Weights of a small GPT-style language model, trained from scratch on English Wikipedia: a variant of Muon for these matrices.
Each number is 500 + 25 x the weight over its row's rms, rounded and kept within 0 to 999. Layers, rows and columns count from 0. Numbers have three digits each. The size before them is the row's rms in percent of the matrix's.

# down: layer 3 MLP down (transposed), 768x192, rms 0.372, rows 305-364, columns 144-191
# up: layer 3 MLP up, 768x192, rms 0.256, rows 306-365, columns 144-191
down305 099:482497517519519496451547510480541539525492485540463499550497450505483476524496509508520525516503515484541471505487507522517489470491483515450497
up306 102:497501486502505595556551494515484533510511495480493521472508491473507469474528487499488482516513533527489502490495468449462486468501525561501485
down306 102:541482501441533492531504484491484478518455543524510485496474456486494490487514517515500494505493452454513483526456521470475550477497520539561500
up307 102:503480557472535491490530497505494488522490509530486483531501480460508532546494517522501464507470512481470507503520508512481503533463449497522500
down307 101:524502509498499471525493485484509501471510507496516480510509474502504466478549505463531522466524509508524499486533491461533507472525518496480549
up308 106:470493468543503541472556505474517498483501482523511493472454523549483506518459512453534492478480517524524589531486505546494492549487517493497537
down308 104:507515478481517546489492502519487470507490529510508531482508516481480446476476556497488496494513485487508525500523504548470530525501483516504469
up309 103:512514483510509526496515523511512490481473488500520520507468506513496512478463533457522476537495505505516474496491468501474445533493504489485496
down309 105:462505445535525506516486518515505523470451464515497485527481446514463502539495544453480480507516461483464484527509468500485490521476505479495454
up310 103:520491502504468541507500519485467496520504479469504474466486559532456522467492521470530485530505496496462532518467516471479444495528494488492535
down310 101:498473484518518459504467457475526480509485495467558501500518506471510503510531509461524507507501498543510499503483470489511502559474481449514500
up311 098:472521463471539521530485519537491504492498474464447477484452508512464484558551508561512483467466507511500467512506455517544481461499452490509488
down311 096:499541530538481511500504525485537480486497511498521535521506501483496506501518475464509526535501519526500538466527502546511528563510514515480484
up312 099:555507488505494508519505525456501533446509456514502513460497445579501480500491488510451523506482525489486505480533501486503501490496458560514478
down312 102:477496516532485522471484486511499493478523523499518456487493513494513512509535513474532476478436524532524519510454494506506546521498514479526482
up313 104:498509497503517531471506473516502488482521517530486489491513496473531501483505552480456487492491499482489517507502503508475511479484463506509489
down313 098:493491494481531526524439533537506492527541496550533490494488470476468539481442498512499459518493500509494571555498477489508556497496512518532485
up314 098:494468518530528509522441462514492551528498502516541489520498508504501478467472459503489491507531478441471488496511482471421501498472487508466500
down314 100:478517496470506497490523511522499527468506486510481470436534497496513498451510498518492499471528467485496494517465522499479489474504522461499492
up315 094:515514496508545501503480467470455508520477499516472483513475487516542505479504469510440477509518470506509536482511535448480559506488496500512510
down315 098:479498514528479476531501479478507502515516518472488494489475507470519524555513502537506505485494468488464499460506467496513465511525476441530479
up316 108:441522525496515532523522528498533500491490504478489542477530484517503526444476512473519452502499469436470496547474486506489543474486499473509502
down316 103:479498506491502514491544518489520534452426520502445489504546490484490520498482493449491469548514521477532553487473459485530496491458504532488474
up317 107:549484466526478473506469524511459542487488516527466537486511480505512471481451500507516464460486524462525493503461534505477554509511513526492537
down317 099:463499469483553463500490516509505508490477510473519485459467522498472467461539505511507505521478497462530523470474539504530516543472527532512480
up318 102:466518484468478465489525508491502476477505480494455525487478488507507458477506499485516485487530530484514493461463508539505504490516494502489463
down318 099:525557511550510510501500506509521525544501495490498567524507494511496478501506466489524490514492479498501477508524486482539482482510499526541519
up319 089:490518495481521487498546486458490469506507535501504472439487504480532480472519507501510480530483485480458480475493479462521483528500474537525479
down319 095:495480510509546525510497464526500523483491517454514512466531509485495525500474521541482420501505532498513469510506478516480529535525490512477472
up320 096:465507496468468515514548483515501463498468515558494548487481516507477486471497437522514551477517495516453457488489521526472531469488524477479505
down320 099:493543506518517511498497491484488520513474494511517500464523478510493473502490540487500483474509478477486501496484483475537482509491532509513491
up321 106:501503501463455516446530508515522517516498510445518506484530513502537519457493492525492511482516468540484492481446490463517512463520481529501470
down321 103:490508523537481457501539517493521513461498521552493502482509505493473527452534498490510485463468477526489549505436463550516474534484500508506459
up322 097:494489480515510516521520453500535502494543446465523463531492485503523512468516491515515543547509544518489490520497505479506480496459564479479524
down322 099:519525487482464440485517505567517532492502497418489500504479483473462493519545497489541492484515486563490514518515487514517502475456516516492490
up323 097:538484513507508476520512487508475542498477490498507475515458504479517511513523466496499536520522534538504489500512495516467488512464584550474527
down323 094:483494476560492534491474506493519503521472455489535497508512478511463515510441500488445482520486483494464521493530524524544523527517535464494523
up324 106:490514483506529514522495502501451485506513522514513513478509498471483480493505502486501465469505497525524512452459487470527500521488509528476484
down324 101:476513479520441530473497507489484492517518503521500547480495522498502515497502527472482510498484507510533499474533518519490515470482452440488535
up325 105:533510493474503513490509531442486556485522514511458496495493509453491529523492497505465492439492516515488459495491504467443498528510468508492475
down325 101:524477543502546515493547508514491515508486490463465509493534510533510511475509480491534478510492479490493507530528470467539538443481516499504477
up326 105:482477532491507508476478484513499478467501479514547490508482507488503526468465528489526478517512502537518527525502490550528484523462468501472500
down326 100:527539504508491499507455480469466510497527526485531458490503484542502510522447561509508470516519514513500506504527471504498517548523495527549450
up327 099:511494498499540519483532464521520476457523514511531486515482479507516540479524466517467497494488520487508479475477502524542485486473538494505501
down327 103:463536490480512468498482522521501496519493488485498504526533538469451488491515501500491442489501511532522454527520507487512530478480492460512501
up328 104:487509482480496505538517490500517510465507497518504514472539473502512534510464483513505492501473495495525519482501538499515496475487491474490486
down328 101:500538488562467473519467527496497494463538500517496483531487514511479514481511501482501512517490522512478483487552488512493564564509537438510540
up329 098:509461495480503474528495515455497477490527506514491472484523429551470538519484466502484503511480476505540546433510486520483461479463484512537481
down329 101:460492537480501511504471516484502493502513492504524544467536490539504484546477537487522482514521507485465501479489488523464508528492472460489473
up330 106:478496497504497473494497548517510467506498505525478462430471476509490542459466454548485543522520529549506487467516484498524465495500494516535489
down330 102:472557526480517547471556513520491497511509519509500493455480495488447513542510480500489484486518510468502542551489506471485483521534499508470515
up331 104:476517543532525484501528512502470505530533523553529495506452485482549480525517507506465476454495496470460544536502495476520504476493490491493514
down331 100:539520467506480508501464505527512521496524501459494463532484494464495495515526482545469517518518457506522491491510475523473501475451523483515520
up332 105:544491525516528503518512528513475464548481478497495524466506496518480485483511481520491449508487474504499480521485519501497487470533477523517501
down332 106:485507494485522490526508520462554561473477454491490505485476508524511468516505499513499514509503519516539516505512472464506513527463490510513523
up333 101:497519467471472485450529441499526522521531513516525442511507529499512506506517515509516452474453479491477515522480463540469505533536521474515499
down333 101:518498491512534472482504484522500477520475483496485504490514476504470510511492482482499511470539505527546521509513505465479460526464472526448505
up334 096:537486470525489459544573488495505521477490486505431472487528521488499442503490503536478474519492532521514477524467464489480493469461557516448478
down334 098:493549525470449512492485509515479505482444495509483522489512500466450442507449517468487492527486478545492503483510512534490475444506484484515501
up335 098:441554510462492459487501513512483505525518493483486540514530455538459501480502536496506494544505518528527493449504487503484503505483511485541479
down335 097:502475529526511491446493484491539531475521479537522529477467501466484500494486479517491546540451518495492478487506483487546496546516472511500509
up336 099:473532463476529518500501515469493461477504527474469534511436528474482492494463400499492524516509539469473529536490480466495535463517465497516466
down336 103:517514507520527449516448539508477541507526495506483481499461527481491504526525499491509498519471496479513540505495459504527516479514519508528508
up337 104:486523524518492539515491512502502464495493500485494469493504521522524467499507503529519490492484488475453482503506504484489461529519508499475489
down337 102:513492496505520435456475512517496518467451488507562531512486495457489517549527512495538490497529477494518482445454543494485490469528495527527513
up338 093:501543512467520530459521475496500529516490489480452513537460521543512452498516529503502475484478508494545499498499456490520476482495485511575521
down338 094:499529485526464467490489505527518465501485532513457514499514503483516491492484478488503512547523518525529452484528473488545525517551491522513467
up339 098:506432520504511495502536473480489505487501477484510525477452528521528512511520552494510483486483481457508514504444469497518494476489478491472493
down339 098:517502515490472496503470485525519499514538537523465545522480532547527445508456473479495501532495483478479452530481487484483497508484488507479498
up340 100:483472533509484519525519512490529467467472484492529515486510513491463511523482474503486477510516519497524519528499467528513560483541554461541497
down340 099:539482483506513526487541522452500489514501530473525527484506473512484549510505468496502475484508490481500529553470483470540491505470456499513493
up341 098:521464518471551439514537508515459522469495465535539541543500490490497565498504484493496523442519499484543516543464564492480509492470532505534474
down341 102:526480518514487507529486494470511506517452471513467508496501482475514473498489506509483486468493535540505538525492496491469488523544516507517516
up342 097:506505545522480494515500519455513501518539498510502500531509532448505553495523498468516500497484481500496531522441515515564480452534535519563449
down342 098:512496469495522482564508495444521483465505500496492482543507464438503503487507519475498567516505536485528490489509467493524481508531531533521500
up343 103:511515525472539472460454494505485499496496496482512488487499504511482505456522468542510531494520506497470491471517461499482507457513512510514502
down343 099:543485494529497488495506535507490499490505534539470465490491534542429473481464486515541478488507500504489515474493492549517467479492498512517469
up344 108:475554489487486508519544458501513510468488531498472467547450511531518486479545492478512497493505479492481506522508515477485506466507518503452516
down344 108:522487476474531510493515533517543470499559520532503524519502491478509474512461477512518547515509501488492514514481502494487485443460516507488497
up345 103:509469485502503520516503516511468490456493474537519505497478492457530505481527540469480525535501496504442481476505499481516489542529475483501477
down345 095:547510492485477497533516488507465506492484505542503482496493512520496520546486495508500483481498500533562520472539510483487464464502487462524530
up346 109:537486458473537450448523490516530469477498496471471494487485475496468511483499482525475453509527506507516536517497498476509516485506470493504552
down346 106:504507509502464528528467466514519457501515487439511492528523487505558494491499505487518523497525499514513511540474480497508504527519530502550457
up347 095:494548513527495484458497527487520503486489504504488490491529512502521474505506470527538512526498523477497518564492518465509496530512519489504513
down347 096:512467501506520508477488496523495531509506515481520517496510522534544496526503515492513544488529494531506503530485510463487565532500453501530496
up348 097:534509517484504503534505539506507486503468514485489511488527504435537486485510474491488477493464508523581536519544492512509471517500500496520467
down348 098:495481527507525492481513524503489538466523525522514480487528482492491502534544502468519523472501518510491503461489532532456506589481531503452475
up349 096:510506533515489540493528481479508498476508471504544486507539521533535498527451520467438503487530533472467491501476508500499535457486518498479548
down349 093:481494514504489487502499494481503470524485506515514469473544504529485529510544501501515517503518489470500475466482475514508526507508503492499482
up350 093:556471475501462493518490518470470492508503504538516497496493491485541487491540479494506499514498518477514496520510484530489482491503472487534511
down350 098:466507500529513469489501477513509511498486477523491512496507494484510467499498464495483514553510514529510473498512478493490504487485530501484489
up351 101:508462514517501524491532504515501496477499535521544524514517509445491475443553504480458466501507503479515529498498475494492517514488519517489510
down351 103:495492499511475503476509480482484488505515465502498463488506447516498493511505507483479430537489538476512550476511546478470502481475511514481488
up352 105:493491478486495479502500507534496518503499514496503531495561495480487476505502562490509535513484511477466550501504507505552528490538504492519524
down352 106:479501504490469508509471487455477482540521469551502486498500476433495465513494512461485561510497505490522536512507459541500493486548487505495493
up353 099:483469537496513500496491499543490528537459494417528536457488522518481488511503472498502519478466449493506496512508530474476482506475500490478488
down353 103:499525517532516476530523519502523475465486456503495478522536510541505514511533480524495481526487528519511464487511493488504516517485496525463471
up354 101:495450526497531526489508494527506519469514501496543515431483509537481469559492469451517539528498510508542490513542490483512477515501503476516500
down354 100:483514523489522493499507511465529510458534508476504505491467520475506508516501466474515516534515540488504487489468493532496500508516500505458513
up355 102:512474498477496478477482489521548514520495509471520465453479501512533500514504498493478493548457447501522504509493484518456498528465540532545504
down355 095:474544519502463453515496529497525521507489521522529524467479486433574503495488470530496507492477476512501511505509515507491532465526504485526445
up356 098:518510503486480491461533532486537518489501479482502507503550522513514479525439480486499471523489509478463492463538490489462514483510512528479542
down356 099:515529489528479525511523492482501455501464499491458498504501529472483513497526502516522544520484508516492488479451489492510512474517498439543491
up357 097:475538478522466482504538523474541489530479503549500500443497494492474553510537511488485505489476473479492518479533472505508523496544521520516554
down357 101:480495497501516478523503530534513502500496546496491471480509528468524497477519490498516488525529549509546518507477541494484469496514459539499510
up358 100:512508462561498495473511536545484481533546477496493525531531479488532539506507486516499490451480503565482501458460476495467481501516490485462509
down358 098:520513477478530503495510504511503498481502513515530511477507514503497481539517470511538558500518484515522501545508519508484506542468537543512477
up359 103:493474520533549472479509452470500477460469529546507458520487450466545484453494540535484495474493475463546501525472495484507524481485540537482459
down359 101:487536498509473502508495468485528486476497449457504502483519513504504509510506506480489531492489506500474490519527498512493491476515477495497499
up360 097:491530514459483544500449515476567501485501528486478539503487499527484518524460458512477484514498521520544467535506476500486515477504491537519526
down360 098:495487478502530493517474534485455461499488478494504500509512507531515484503521469490519528499500483471409446497488504506482470503495498469512465
up361 090:486517501488492556512479465518489475508495488506494530489491537501533474501509510479511487498492530523439522519487487549538529496520488509490507
down361 097:477502511447501527490489506481524516543500508505490521514505510493460530540497518513442468439482489494508477483487514476492482499475471469472495
up362 102:512442533494491515477519501514509495528485426479500496488501511506504494585471515513487497515471575459518490517459540473489520493516486481508478
down362 102:479536453507521445529538515477494491475503498485507527511488508519487497558530501495486490545481507484494515485538444458504510521508456472499463
up363 101:500492488497501501557490525479502455512569491490495510508524446561475476444510496514477513535455488499477507471525499524471545517492493471492475
down363 097:503488500497474536493559552491521528531507475486497496517497489510494491523511525477488505477489501511526491485536498518488523514510533507506517
up364 088:491492522507527528503525497518498543487478488510497487496476530499460476507501448480482560472564539464495519559525503445487530526539507471515506
down364 093:498481463512531442458505515499545455515453502501488481503489516504512495516553514481530495474533506539483489522522495463541492482525506477505489
up365 101:456514505518516519535478554496488517503462480509475476502502490523520503454480496511470502521535484480527513499506462496496489496464517499524462